{"num_hidden_layers": 19, "hidden_size": 128, "num_attention_heads": 4, "num_key_value_heads": 1, "head_dim": 32, "intermediate_size": 512, "vocab_size": 512, "hidden_act": "swiglu", "norm": "rmsnorm", "norm_place": "pre", "norm_eps": 1e-06, "positions": "rope", "rope_theta": 10000.0, "rope_fraction": 1.0, "qk_norm": false, "attn_scale": 0.177, "bias": "qkv", "tie_word_embeddings": true, "parallel_block": false, "init": "normal", "init_std_qkv": 0.0442, "init_std_o": 0.00717, "init_std_up": 0.0442, "init_std_down": 0.00717, "optimizer": "laprop", "learning_rate": 0.0025, "beta1": 0.95, "beta2": 0.98, "weight_decay": 0.29, "lr_head": 0.00696, "max_grad_norm": 0.5, "warmup_steps": 203, "schedule": "wsd", "decay_fraction": 0.937, "decay_shape": "linear", "final_lr_fraction": 0.0, "batch_tokens": 32768, "max_seq_len": 512, "doc_mask": true, "train_tokens": 138700000, "max_steps": 4233, "dataset": "wikipedia_en"}
Each number is 128 + 32 x the weight over the matrix's rms, rounded and kept within 0 to 255. Layers, rows and columns count from 0. Numbers have three digits each.

# layer 13 MLP up, 512x128, rms 0.0738, rows 227-263, columns 0-127
167094100096117162093148191116199190142123201141141113154097117101181103125085137174108095124103147126159117119097106125162107183106114145137118159088103107165126152160178157091151138100090144072140118134136124210136133096161132152082133145108170130131183178110143151106110181124161140108077142140096141136094125097114113111150123173158106187104122130136172169124194160140134103181135
071169170169106120146093155195107153151065124082175106164099152132121114151129136119200135152141134107130126066128078144126073088195132181124135140117135096114096117104069109122183097152069155145132160092136167127101124137114079085134164105165150147150130120090117147101123127122111150103139138161102098102140058040100149116129172128172144116145151142110127170150144124120200169129098
108152119149143168093091114073148163157100159137105118098083196095112111106148101143149098145113132104136109157091236115187124106142089145138153080106091150114096075132162142141134117127097116129126148105137143118126151122166110090169119143066117047138169140135111111147145096144175157148100127114082173144189123188116098154141137112134124198099105079127123147144111110137132166072137
125094114126133133121072156139124128116128112089126141096079126098121152121134032133066098117172156145116133154099167090135137124123150132117092154133117086113134138203127196141134164122119147178165167110106101092156148224125116116123154107150133098140124110115121124057167125139095150108121093085089168125151139087170150126114117136148093189153136107125169182056148138104068111104118
140153130120075102142090255078224100132098115135125103123168096138160177120120127050120139117138064126166142153147046091107127121167140137137125161097129106175176139150168112185146150076116107161109126137218169068072113084159177179117110149134130119092098098132162158102148134100170110132130152140095149098145196094217145132142119113140141108137146090193094137157174118134170112150129
100141153127161088086144101151107128113130098139124187125081157130124124153093166132119099200117101192079104110084113099137125130114106067128187202143113132102104130142164139112144075150110118134126112124126087140021185091132211184052091158084175130084144164111084119140130180177130166136142130133035184153146153085101140158150104139181169115133106115183083124093168182108162130039072
192105150153168195180144132118088181136137097148129090161129120142147135114118140152118117124132092111141112070101131124133072140081089199072130103137206083037182139140147088137154091115134119127082144114159150163105118129117151135150111128104164130111136104100151136173087144115114122176154111090123085098161064085134132161166103147120126103147126107075119123139186105095095163181103
122148092168114131089078125100173125158114140156122124092124133111149110125111117192089104164090101159155161149185100147172114182157123145111118205121093174151046141144105174100159091138066135120139096120118153099092082197125126133117139146142099093155124142169103093123125139089094171146082110115099149152125107104172115112112104133110129114138111088165123112132071174142156152080082
111156132058105195120196113209126129150171127177082144184101127026208129137148103092140152092137094074118136082167130129076151121109162135107163113196172092148143137113159108131159135131145148136122072146137126158143157127144160069109143120146146111157075123105086164145139132166111155106157066108124154115137130140137200241172215146113122112159111062157133139143142093143114129137111
129073091123162150140121118128157121135130147119119157194084105068131049143127113159100118126100154131175178111154129152172118107087081112194150105144094177119102152139132082120156140120124100178138133147138153134127092098141104115099174132092087156141125151084162129148140113119111121132176122142110136076130117175113127083195128179153130170202102109136122121200167143074133142100205
048123125099087130102195124100137166091103095122105102056157128104101065115145118125171141098115134154122118167139117144170155109131184113118145128120163126147104155112080126160138038051160115144052060143142115100142062096108149083143113123100094070130139167131112112095126160204131122176163113139091117143115131175163098115165165156196121093122127141106124132090140151102154079149176
141133141160163110118145125094123124096143171133122153090093123059105120159121083152125146128099048092138096134110078057133162126103091116166135036179141155137089120153146151122191138115120139120145139096130116142122158133106169137107114084147206160122166187076095141146135112071180117117140115099134094161148167152200093143136195091135129129209090154136136117207182123124103147143086
155114124128167149126103122124140171164105201146093146131061117182156096147112161172150118127114120145198130045110115081171118091113080167144158093124138136122122148087174098110143173186141058128112116131102151195140166067126138154184136164143067094115117132114155126076092189198134130142134148123092138077130093154111128146122161106189140147155124076066163152164165154117138114158163
116158122084166131169103130052083144082163102189112130131125135163173137102107106083130116170108128179068143097139113156122116152118108137134126066096075105168146108124133139164110111154115155144141152091211146101121183156112192121116115141103135126113111104159119109146164106158170136160099170125176178118162117104094155159185073105114078186101201157124136069093163109140079149156127
143081156097081131118061112159129109108213133092155194153118083114137106144141135135118105176079089136160134112113140100125136093177131084135134123220123069112100052119176108163169173115167148151104116112131124080143100175145150122072135136107155120156061090097162103040109075162125100106113173147035152076063159108140109107098148095072090147109074132150113104149139138110110120151149
112174208108151115108182141151105175149144117107097129108126156118102134147143154141179112125184143061096052120144126121138144127078125118103134140075113063148193104114109131111154111130146130145115152108190090108134116107098118116142163173140133127108127118164070143164139168172078039129123154143173151110152098106088158148139138136103177073146185147118158103146134039136126117093147
100117135143097121181102129090114080174188131132097138075157113040145159055120153164122146123072100065131096179096169156168160108146116130120172118147187061028134080122205145129112088082228134095108161114164099119144150113082157112118167175097109094114096206134117125123149135105113120163172132155093152100129135112143131140121123168081139107113093137146121110114121084081133117109118
169105140119132104105115127151107156132172157103150125084087125186124123138110135196152090144116164079154106098166125132084151114176106112152155119134123099124104137096126070126138066134114121089129128174162164102157068115138161064143142134138125097135105123170112147146200076112179185190124169115171129130169122087102140105087052090140101099085093048138156138086106167199088125108100
195085103123107121168088110124106151091130106139138137139173131112156099109135156157100142113185138157145119102119139164110121135109087121140135099124144142097159100169188086094153116159164151101162107119106128137167160154181115199114085121167104109133217166137177206076150123082129083047091076069159179144094070118179145143064113089065136172202116107111160124171169185113105148125136
125104109129132153170211128125115138150116113128237101169175120122159095135085168155152124134172031092174134050113145131113122137139127175098093134128087133162138171147117126104090052157109116155161144167133148143193105125125148078132135088104126188090101100154115110160099117098112152152190124123150148153097150127113107151104086122092162184047114122093107132149144115103120133160147
166140133128085081113166110145193126098136147121095113115071136164103066119125056118089182189110114136124083068153139117127138125157099148162130156162160154128105136074166106089168108111096147096107087117119181102092179100125177086098159127143174128116078126152126148162158103170145114115125080162151056123102068097130095119113031147146141144116116162127104102113209174102150065139137
127180117136108132153112092131167166109125084156098165083148126140137124100102093124112078140162144148084135117131144114168138159086137055107091119138131150179108115093164135109054105154113128032118081041099121124087102117170119068134133121180144138116130137122120103095114122129170129120066157140121145169141112148087088093157129092156128120105088089147095178097128162169119151137116
105129078155115095120111137161134125084073075073135166113113141096096120156131134129107142180140159157141108129170154107116151046115173109147163115093130165169111119130128101190180074178104179227115131093147128105089137131074045147134172109158069173153073122139121146114086076121128132149089133150136144113138091150193125099128137128069126139091053165112133098118146117158101064166154
145149108118099130153125176183082143157116128121127115137147150056086127160103139109072125154099099108125095155165136034129128122156155123089140152143178139134122147195126136115082127159162110138157107126119133197178147176171109152095098128197125170133067135123176095121115141197082107131129132074155094164171116059077080119126144104116090080139101107088104076151101104147126149115105
080132086101109116126115148147146124167047077159118130108122101086132136091154110141101178076136042139129194116127153151131119098085077144144129122139128123191138124127141143081093177151118131072123141084174102079110094141098162113150174106106145183154110144143096130146172140124160119089137111088119159127095108152153129190140130080137131125101115114143137118113127117144155078092154
115084139160137169098127096129100123101185141206113102149164136100128150099133198142134085147118077135122117148066083180198149128104140068131178151110130192109094083113136109103140094088086127120078155032153138123086110161140119116069128133112187202126124208128183143219110120126101147128153109122114212175132119155114071140164142124151073157124130122169148136150112092157128164088089
095153140140156199157040136141111092113129096177171091177119137145099098192112109079157092040115155116075102190136147158128125119156090086167134123093180141088094123176142145126165121191127132086131146096192144106169069215118098182197117148100186081116110141151096192105147106141083102145135164105039162136107129084114117148119166133130133135157096170154097095112130163094120167104132
164111113127174151081146148109084153077092194152124135195205110151107170076112160157117168128152119086177101152111204081106136146127114116153136081140119135138127097125078157168084110112131162140143141096168111159081148153166115150182105135115109149170138141143193179138142107084160067055106162140133144105134116119111147167052084089085108082123174099167122137121038127057157161111111
087144170067193159106172213099127115074163164128082093151101162090145136098093194105050090128126087188164142152178140163079147156156117130131172117118162082150122105120138143131089119100172137136113174123141076097118155132121089153165101113119137107087166144117101140109106099097161134166151127097143151132068089097098129100070102055126192112127193084138158122143134085189165092163096
175128145109061145107148087116132126133125124092094129122101114111122138165123171171107143111095077171117105085152107103167100112018111152141207165100174129127097157087157120170131062139108116112121109114165113116168167126120140140111127135057100124127106194154153107137118130102158118141168111138115087103121105118088130166124168134124126143117130121090205132147151118098217156155136
120156125119143156107138147121110139147151152117118125133108144129165114188044113128176077116103117099132173125153184173180130134129114146173109167105119161170153098082196127072158166147143177162136065139128150106161131105138152062108121166144127137069117167140139174149099124122125125151138127140121154136173133197103197075107172090115178129115121109171153144173073168131135095126111
088180119102114103146138168098099055109186099227146146110113167159099126093152103142112182075056163127097195119084148142183141086079157132118171075129148097114181109137128124151115110131090129120195142104137145076093093092139097151099155084140129135098071133176107123134162148157091170115107121145152130137123076054120172078122087104095125097136147182128175150111122126136074104088089
147117080147173161096165058213111156107093072099139138119148070145169174125108102130112130108118124126067095108118158127113120119118159113105135143181122150137107150157093100114130081135103112150194163116118176105072152167135147192088131105109086122125065045143097113076072072115145128078097077128147111121112155146093146102152077174115162111164109127102149154149063083088154106157159
137151131129090115083115113106158155142169163076155100128120055143120111139031148140117124163100132125069070075191153154109129133150161115175109179187136131122095142117095077132172146152052097162159178192130087133205087135110107164104089133154085169136117086074182210148083086109118097162116143110086163116157202093081115095092125101172173118109177147104052127087033142178153095211174
118172152075126135128104114109185146147134133165147123125101206143115119137170166078050127143179000092126145172083160128152131175151147150096163179114150117146149179115139095157153149150149139131118084111117035105139085122146096136176135114123140144100068152106170113128146104173209070147118159107159143132182096152122109128164146149150175102118168151155164132129140128114131077107168
107129131125139087113135117086148132090116088116070118103170155175111091053160100131170146112112110195156079103141169108077150137155103128134115140143132124127151115171155145079106054135108151083147117147096129099148115156135120180129144153093117167148167132139104072123072158158133122146157061155139228110140101163127157099096126091116097126146121094021119178122112125164138140110071
119148114148212108048132165162096159135161083111187106115160094130120128104105104073165133120133099124085132149140103075044176164155137106073172118165183101090136102212140124145146106187116123166123108094158136135131150171101119126121122112134115072096208103099159129141066159131088158124145122069159145157140161090099157137121148091082129156078108099147138113151152132117121120218058
# layer 13 MLP down (transposed), 512x128, rms 0.0691, rows 227-262, columns 0-127
158110135132116176158139116143123146111140124160102100113167134115132213127126147127187130100097142091185070113146143147104139153166109091077126165120083137058150137137142101161119099112121198189148106131163086067171103088069142110113146136168119149103184227144160126128089119130154085098144116136156166149146204130145148125153188158111149127139110153106137131119130093112135067154107
183152145102114152096113151142096155130153159127092127148106113198130202124123121118127102105099167121120166120113123102147134128083108053101159153098133094114145130037077113105142115069102145152145134124093114173102095141153155182152151153142148113153179168140115098128124138140129070174130120143174121039148085135062109149107116152153197070097141074163166140132120103151153153087121
107105130109112089161115170152129123128138072083166080135122112069143107117114105096105128099195080126065130119107126103139188145134175125076146146165130093105146162098130117098151106124129128145103093138088143091118101153111107162097106166174152163142099155127152101148144128165079177040140156139134109136167092130149125153183177106146126139120077143095106127099114191073129109189090
129081180104108124069108170102122085138082124129146121141135122186174146163172123112111182104075092101188132136139120087142102148155120127105160156111165148053163089173138104137131137151122184152140112132137155144200086170143146074128110131146115126170132169154138125114143121166105180114131146090128149138140097148124138164129114178134139142166163152126113037121175147120130133143113
082158074181116144097083128077106094136153194172139146172158120076107085185131099166124161122130139068131099149091120097065115148149190137038128079184119198117111127110163145117111113137136128108127113062121083071074097101075096122110135115114128067148145105101170120154162147098115155116172104143129113131099092108116214088106142118103071170161112087185148083079160149155156148136089
102097131115174214075087087142107153068129124134049140175201156096115099182131149050150111173120153140168139074085070106119128143122099146129126107200168134191138152131144110112147128158094129138153125128133089137139186058150132168102090155119116153150103147128118107192132105070123128133096108092155174187113153142112138125120163089130200077070064178075145140135072085208116153120149
047074177152128140127117125118137132138166103136161140122163166117111111122149143080120159138096114188178137045142126134102160155063147160155138076115096124158130100131147106127169112088130108137118119125173144117156163081153139074168084193101146119127161226097153069112150122148071107109149126073115120107121101127155131162138162146188163145136189103126146058148158097157157102127111
153148140092143106125119137128136155143085137136160148120125150158146136117213144119118108116155064104104100121176067129181083169139144141102149150134151208111138124159161169101132131166158116081134160083153157099171157103146157136156163116159065084173118119080130128139101058151167129100130118154154115150137140108131150140151131097115162134151163184065104116095118168109095120187167
114121090127085165099116095245125165178155125083167166129125073154100129110140058172086124122105102094119130101140182154085142136107149219143141155139144140072077211129102115037092114201163090106082104093150154156108085170124153159192171165155138117119139177138148121155143070166090126127126112116146148137120144127122165141110108098157128107174121135136118112118204179047185163016112
152110129151127168139166147142101082162140077125146182131108147156123179140129116144124156149164136156152064100133098157105121135131154101066082173138183169107071111123110152152098131165039139084110131091114147120118132107164136153078086114108151036162085115150086120142086074194105158099135081161064172111123144076133159104133102092143127146105120127163130127136121100163151076146127
180155130117125134151121142107107109146125131128182140124109145147140196151105113127106120156096129161165109108146142164116147129130161070155065142129105170130146088122150127102167132084165189154169205172108105096085125173123100142135083082144125232060123117095163145140161117155153143048155076094167092121124140160164026103097154173110137111111178101127108142118145111102146130120113
107177144138144105165159119088123126118146117188145134132119102086169118068093130158176081197138127123167161160105133124155124146130154156121142095179167128133180138100098153117142152074153056105124180174133100131083160142081122156133102120162159143085143144133159127152102115087102089102162120153119054150170171113098077116153076120132158091188090110133105144119125123073146118110143
128149102105156117123081128135152097127132138138132101092133144143120113118131128054098181149153063093119158076147082149145148152134094120141095120082113155127072168151123114142068196092155058166121117123177128185210182181183158177128108108127119130113088085130127115092131076131152127097090134152122101156107159087171132123094083101136159181121127160159068110162143200160093217145149
145110101097083140126148105106124158132177093167129105150161097077163159110120158081117100093139113141181154127098051129156137086079143181120097066134111116125129148126137098154097130186114107139141145117141163148169144109172106125137112104134113105154139114171063165012116116183100179120159080157087126108071162076156139154127153122159155153140091157115125139102126067080176188122148
158090148156141148109125200152148106106148117150155107125142151132118100140082146165126073150119085139091127130169113142120107117148103059143095103108130121181121087160204169129126144108151162083108086103117130083058195118121149147136107163135166061160082152181147109174101114189175117055123069172201142124093191090111096060166118155151129118138140059105123136100112134168126139138106
153110040149110125130090121078147118139164185107115090148174108118131076110066077157124120141081116181136191161135163081086153116192110146156131167162141138172089134133173131096166134143105146079157119134090141104152091147136145086117107142140127126123160105127161130082157122076144155110179090120129127155085144161124147113094134142148107164160071099127107128140141179128119149116130
075080143148129103120097093139181155136174077114140125145177171110112093132161105082110110150145193088105107110110109104077063145169151099102129151161112174102161065133179085145141184136123143153094130157099104171068131155125121165146136153114088163140157166162185077162110115148073101097115179140224179097164082122110175148094087129117126103139137149079173118177116174125183119146091
108096135122099141140144146137126080111131086133142149132113095179202196184164152114105116095148051121111158066110157081140138158160129078094151121112112140075100149136188149117132095160152167174155092157117115137115169138160105116077144139190126170157149139117099125127156148098124139090111010136148168201155096123069116117135178080065099141140137116137134155179175165151100131130074
103156127101123133158037161108094161168104191154210139114122180101095102141171168111111176120113090158159145085093132129165166119162107156099118152088117123095096131125117126112135153175108171142175201087129084147181133074080131163139101126130085177121143185181106165091157134132106087147177121159089136086115107096134108178144158178135102171121145124172124212097151132114032121146183
191112184129132134114097145154077192100109124152086147132172108095113135119150117136129134071136143055092131163136125139123109112121096152152130188157147106139124086126092146095135195136078135126169122128096149129102093137134108122111113160170090052146117103145145159111161161092110130141083195126147156142097110086105155151219184163106128131176117152175115106130185096105145212113205
176102158156098180122118117136115144117149180157135143158150152143093076134158112108122055160123106100136141071145096073127110054107152149088201118088133131126124103127091137097162105150154120177035128127154091107094051097122144177129193132075061112173128166118128107165157119183189106114182099121186098097121101143146145152170079162151055190114143117139119108138161134123112121139125
097173218140140167128137105161094120173114116148062164173159163118093092103161097127183159128056126044137123102147110166191116128113096140148127099085150078117124118095080105092140121120109160088109130117143092118084145128132112109115148123115116145136118156130129139100130152140146182129121091151210142104210131138157140116133099134179128104140091109108171116072149132107103121117097
095088199154095119117107114119166161084173165102098156156175126145151162146120161103148128117061114092116200141153119117147107164097037073107177119091148196117159149076144097182133120090177160170110147110103091133101064122120180152141112130124072110129133144133156065104094092134117126170115110100153187106139061135148098185128167164143131138080162101152141171121197166119155120126127
142113168101167141128063057138120129067099086105109105112088147140182118111164157090131127108196133130081137080141159172167136198177122078087152120157112106059132204153144130136140149088161145132120106116149127103130133145152144111145169116082161148131166142135152148150124087153089161101096124157061089138143131101119125141153165224149080145125181102093139168125141085104111168160116
117123144104099156111147163158118116131191109130182127156116130157180174115152097102150110111139113128125085149113086100184105140096127115129140082119153144187089145106095122148148120160124096141154108134150131155194180135128086129142111176144188086157112142119156136083140104153164158121116162158121148149148088133136094157108188160118170105083174210101092158159168117130095120154145
106205149107117102100136122100187143072168115123137142118104088117169134196117115175062149124132123128147183167149116150148075138140142084066102175100158133133101116112117117138122185172159122079174199107114121186119140167141112118160183132159104134139097132125145081129081155094115110112115120152126072066213092134101136136102107146143154183048199145140165179124060121180128169098128
069123112120145113123106095120131093061134040147188063136173134090095103146130158144172113147147136134157083098088084122140109103172114140146138140110160127133145124107089151114136125121129120125128134093171123181117155137058159164110080102130115105145114143084083132137158197180147095166080202127198108095141108094093110122160099093079087097127093074118192142096121082169088153115131
079173152095092113124144070172039131126114120061255129163100141170073128142112109137116133138185126142116152084091069133145150130125213178132068159123092106125093141139179100126138052098096118078128162122161106094175154166108146148118150121123154153125126121135138177088160117162097123117128131133126150184182058087141150151161136097131150128124195069143122191091128114112117095085116
127137101125147152070122138128122116090083171126129097150114145122154099171178125121098092134199103127112170162117078126093161121154104127172081129119165121073154186123149154085131081174172090132149134166124048141133107138078191114176154131198164124180165129111151146082105112103097128138135173127142129073130101096128109182099090165124163112158130117125112113188123074150140105161098
122140076120154107180134149177167109145089071128158109127191117102054113103150150125137116143144123101130157050099150092101154140144153090113085117144124093136162132158099055087128075185093111123131139140145177153161100165118103150160119144121224193133156086097121143075108169118121145059112153127139161154131101102103119154050135104108114121126104150110124115102127138144092093130176
122147148109170099135167112084122167067116121085135157180137143130089130088144152088119067172156145140130133120065113093136108132153155127091093151140117090132168128150136123154137142150137081156143107089149142172149147144137063103149137129103112172102126095163105041120161100086113152091093137098168102140118128145135089152109102151223208170080171107090113140122153072150137109129105
098172134074128047077156200105150162142117129160067135151125116107089101040159111145146068176144138099109156135096113136089110120127154084148071133128156175123148108140080095102109129107145112077092149091085200183098163138139115109131127137125152133132158157126146090143093139184165113148149130153143192119155127107089156127079075160121120099153102157118142097087086086159183105044152
129095159089131078127165125110146146134161100096163158137058116160090127133087112169156145059195170141101100138092056153146140122118109079110101132124104077186165141203125137169120122084104196098196128095086121150071108089164202128087093100117159162117161135148077129146115079173136166084142119091136148136106171093190108100114104087137113127139095138138125106132133084144121113134207
077126112092104123129175106126117134084169052167212177083114109124155115110151138107168136125145130147111164080072140093247140153123166137096090106141126102203118182122129110078144137128088124091229174118164115054159136095117158187114104135096121140163119151121080135127121063142120158050055063090061097107066131056117102132106181096173121119118111081122087205146153180132100174106219
131133113109117092111145168112117116095145146062098161140059151140167125174114152141192088127144130140121149141124144104138114071126077167088122096113142077097148116177173053066129133164175111121132136142106099161174102141143171119091117142095128127180120140114121114118109136081121111164217147174174119091071127150177062083111167089089160099105110125110099117128120072135074085155121
115141148059162127126125123132130126114145130127123098115095082108127116155132110094142106121097123119156142119134133141174115159170089130099156118163133087147075119112110178134139150111131173147117126181157150121133109147164211121123156129187173144114186133134082143129134132120175179139134148109153092207199110167156228139139028152141110109105137090146140107189140103198173141157113
# layer 13 MLP gate, 512x128, rms 0.0811, rows 228-263, columns 0-127
159081094159092175169126113155176088151085068122138098187129118178185161134150138098161101120152162130132129142145162085072118142094104063112060035106139168069079139149138115131093130130182183167110103104117159128123121143126125154152095154155127115151114185134164135152123169120125127110108086103081154143162115157109158119148066111084109124080135102088130112146129136114059115165125
130103157170123130112118145119082146149157120107165152130125159124168145131128138146124120160112077125114109159166143123140122115165147140139134152104137149150157193150166085091150151130144153129118128176176115104151106105131131086222129142137133076117145139103193127146170137172115102091147098160157151113149160157034096183187155125145083112156115118165102129130072171111144141111158
123066102147121111173159178135123155135137072161200148168072114115126166119148143139175138113138166100129139100139113085100127120126147170053099114115134160126100132125094099156178229103142188190124139124159150104121132143219182101154133137136139171172140111110122102147129055111131120090085125074181081117116141147048094134144104160152075117117119136158166189100114080077109113136114
175130117129085090153109136137136126148131163134093156120064142116139108074109134133082112162104031061134105144141113157103108095093072118154184103161161189108112119134158156085157152134145142153139117101108123152118141131105118124138107129098143158185109161120112102142114123135168121156106159192106110137096116069104133196177142174117078134136072161066166102084185146092141203101175
145119083128079150205138216170127111133132097112130114211167086194077119108194199137135107104131178170157188178151120112095105082182103173114141107139108108120114150148088203149147098062134153129101171063171211120142124157187110159171143128119170131198093116182173088119061120155145121178148095218152101095146063165155124113118174111126106107170061149128125152169073128110042154125119
208097137128133090151170110119203097168096065167161102154135119133134115106121118166072162151173162119090111142090116093094122137146090094144105146120144109099134145123112169141133127128130131122055149139051144190100104197088134222119093123159123123162140106090113134118081184111106152143139110142082118163161159116104123134116100127148094135133129111073166132113126204124114134151166
091080137126098128144088180147127149128153163112149073088195206155145135120118149146136158127122150164123166085118138112130151090139075175144142117093116122134165099164128158176145122079096150043068154081168160085173134143152160096120147162114150123177099216156118115125107103153114110119131124112128094095117151128092092153153129153125121109131120092171125133106089152131172147092098
180092081152115088136089150165120078128122103121171169129126052070121085125138101123054132071095121152142142165119135090123110152102124149095080127142102128182072122118075140112073125148089134173138114115092203186115088139131135111131089148106092137114108152169119099202081121142096119067123116153132138116128134093070133098150096109080104115146101120138074137078117169070082123142146
163128136166169144189105098120111130108151151184143114114119083099072106125159135115108162122081172184083104159136130144130136201150118103132159170160096164116108118142155112112146111161138137110078103147121153100120131088118124097104160130108176124114185099114138127129124162109159183137106135157125120190194124160179086212131156083154096198128086105140147121144153156143107116082089
100085147104104079132115138124127098164103131188181121161127160144047196118134113117123076161128086093065091139171119117061112124061165103133114159107141138165147111119137147162065098131167109097112131113084071135081156172121157145084118162175132084120119184188122192123113152165178080136154117121090134133157098101118131139166115104111153133149155060113144147119117104141144206093102
116045128106104137111078163113150130183144150128126101124186096100111134113229111107180094076050122146093137167141097142167144121126103068117109120130130164130122123091126142177143114102113159199084070066164181137186095156185021163137163160067116106104104152141154150102170131175131125097149141121132129105160101151118164108134143119136160066118109076076109131147063179153111122174109
071104091106166120139165097165151130160168162128145160110089080134104116110128161137144099115129184121105104141096097125086128096107127108203158157143065175150054134164140106127108220121154120108103162129112144163128177145191128129151099122093154138112190116124126132074159157188136153120150206085154154112113080170090106072116139074147149150095147107098140143149137109184112133133079
097135140149128120164155125098136135083078134114129129158123119155162088095173160176052091130137108157142165116164173102157129127089124131179129128100056094156120166180134183117131120125127118105125125154121137103121124138125096145154134135124125146142179172116125076052156161110100113131104140124081117112093105071072118120110117155153118069163111112173164156099108154103038116186142
089132055148159125110131142159132109134041120155197135099169099145150151047139147096146144086118110128112128123138104116074131178115118131157067149133139128114048148135057087134054123117149086134108135128152172111123154132125161146199156127087176135158127099140165065156105077120154134099134153132126093151150149100109187076102078100133124118191060107113087119123071130115107108145077
125136083118141103162135123120107106111150138151122178152140124090150138123107088095114096123152094130080170168120108147146082121195149085107136137157130131124097144164199132146097174120078177130099134096126190174092113115177105125133071099156174160128118158087135125097181145133149169134163175143145144114172126135170122125076136143133122155117078153148050155128090153198140169123112
115119092097136138121059157130125146124125154147128187153126156137099160120191110144155113121071174129063169103199138205139101114148137134154127114109126211158106130114129145089154107156107137196128104106095147144096161150121099135125152145116089078115147080185127164084055058135116136142109065168149122127145134134190085146083094114097119088121134139118072146132181106110146163141083
162127113089113081168148150095120147163152108202158130165113171113228140176106079132099102129145134052151145126174111104121097104130133107117157114131189126150129084112100131125119133105200097131053147094164144139096099124145152113095108132150131145145146191111144130084135159152133205069103150166168128147177141142065140138131166134170119124163106110131119193117138141144122208158087
121052097156114080135108135140128123150060142138145173177138190144149148102130137175168130159160127155096097157125178146134127138109138094211109131186150104099133070124110124132092185129183196110118115076060165093123160121150061130135108107127208146175152090097199112093105080152108114134119115131131183133127118126120174117043048062070098097131120132028115139141137170074139083169125
106088140097081099120076112103106095178177117082150118095090112143154119067110173156162142137118127163109124089150073082119140100140129117086148091218146133143128107137168121088106098147113134139143154133161129090127147126158187106125160107093123109126061110119083112119164117130099139112174044125188168107151161153036107130155107065090146142131141105117146161110150106163143081077119
127068126077131153096143163203149089155160121137147125164120150208091146181193076078155129164113128143155101108183148115113100096135101081142121152091115139186144109118089173181120126136108142104101107128150134074045166114106162132137146158125156145191067130099071162123141150132090149168103109144120106108145112152126170117100102118078137137151111073150181126144100140101122108112138
153150073131137160115131175120130116087148148145157110131089130123062101142137112215164096151076139110158169135150154130116106105131072130121097171149161155158100071096147103111140113141076143163124133125106132076082113113131176159152126156120187145138111061103151110116130179142145174154126126163163166119129134157119101126120182183174162156149119133134124135132103129096134174096112
149121091082060114149103129087131095133120098117189134117147186100129131138130089093094102157238112049131126133109141095157076073113157146115187110132115134147092176119137173109107127108104202108115140126108166136124129116101114138142146130153152171141102136111077080172130114157133153090116149177124051089115126073135159103166108155098069151124119118137120121101109084094135106145095
147110113147089128140091194083119098236138125113182098103153111102110116117146097156095138170093138139142109142097161113064078124114104143124113141130141118208120127139149115062170088120129165064076142051097132188114129150138041141133105090139110128148067142061150157140114172130115104164119123126125099121119163194098162110189131101114091112082102164109143130141092175083097165091177
106186091101119151146129128117112125140138140126127128087130119089146117121124132129116108154131104148093170134089122127112119107115168172151105127116052155069162138118110135113098123175154207099130152136139129143079131164085137144134133146106142140180142124163093139145118155150088127127134120173097207161160157137162129185127178094106127141122121110151105182168104120160138095112153
125089086139113078111106100136094108110146181113061115155168083154106149048128070132156137117133136150095148102119126141086103099120136200146195133188105134087092106062112129149177144148043066095131083074093169078088107147119120114139131149142120097178069173132126133112129098173105133137155094206093131111171116054146149149107097131112108114093133147118085162088175111136108155112111
163074112116111104207158128115162133148128165115124110117167083182107071093201092195125153183108144132094078144165207152163112128141129160180127139147089165133106080081128157120138133180114222165051109104103165110061186132130147130111145149132132174114106086143112112146161130122138103145113101128098163130122124144121075170095100110113139095124100077151172158171094096089138168130089
088084066123099133113131158116132135117137171116158154058117143135094087143104112162144062155105124163119191123141123145128069066149085127175107123143060136145118065084114097183197121103109132122107139087065170125139097112161081129182112078108066097126101125128218082122092109146153128095126171106179151092091134160119125052092065148127173116081079121098162156081106142103093126112144
128174068057056142137063157201125113104064127138129123106131149129103106106066159157143081160064152117136139071120162142161081142096144118195022136142067143155160138111126112145057175067106116141080117128159156130117130171130127143102139182073148142158117138133107102140110167162111180173143166157117130168097155101144126110141133154078101155138131150096161126066064172143140206155131
085123098113138172133157102087170107158147128118188129123157129129136130105128113162146070161078083146122086108182107116100105131124169147148159090142102133120099131143112159102158119113217094165085121162139136174123191085162191138179158170039136056104122112119173122114102113126193131185103164113113089119084168082119113132056130154140137100140132113110200111130127143115105151180123
127137113162073179175099171137160092140097125147195149136143146104149138121082071125162080108089064119105153097158143167173097129107104131211107153164133170164129111120118201131122128132126180129077092146069150135160142039116134109145099144087084137142091149159099142131084125134161175122177102116156134155168151137122181137164155112108105156134065115107150123131097180117087127110144
127125134082087118187091148087127114127112164106087105127104090123092139093167050113094101132150112094117146110163132174126037150089131119101116152141138128178115170105151200106128154073157062125055119111046171166147088110154058116175079126148141097100161143154160094123140083134173109150136121162111103123173109140077133144113130130143134099132109030102133136088124145122115077114152
178066058117087140146119177126181114147132106124136127144107071153107110152105151175111060121161136113138121121123094125129097137098121079108087096069140134141158114172170184176079149130054157161085072116147176131128031091137126124116135108085107185133150141193162059130163148131180162118097114154129085134173112122182112160146119118133117194066127122150164132125091166093086150124125
100129127073086079167124159139140100197115117151084148154181062168065110060181119156090203141064190143129173081145088172102126121119062163202149136122182110115138084128107144132132150102137104123079103123120171132119122184135109110091060144129149097144106189141109110081152144155136160119159132255155060118185115128101113154181113118163086136169116096137140060091098118104132179081122
118107080120111140133159102118156114101076129114101138150164151131153134067147109158175112117130168047115133104112117117148104131050077142199122077221133120109063105053154090095115144094065111197098122134128188150095109159149123096107098133063081144149148135119168132131103121131108139155142105189139110144080100151085151068123078051118135167144123134029176138114148147126127122158078
141114108129131091155169122143149148125157107132162107110076096114113097129110119187093146091172070140147123102149113140163115154148137191104142140118197137188165151101127146143094140098112176218105112139133172145112118104100130091140080144129109186162148112110113073077081129126212166161118134130156120136147121183108122116166119086126093140150126104091197151089082118142128133145136
047124115102159163115158103131177132120118143114164150123143139209179146132167106178124120114090080122114128136111106123160105159126143090170118123207114142142086153096121146151068112112142190155119100130089116098141197092142183133092136148119116175182105054152210086110109113174085109112128135139148167126146098117080092057020086086091136150130127178073147102128111130133094087098074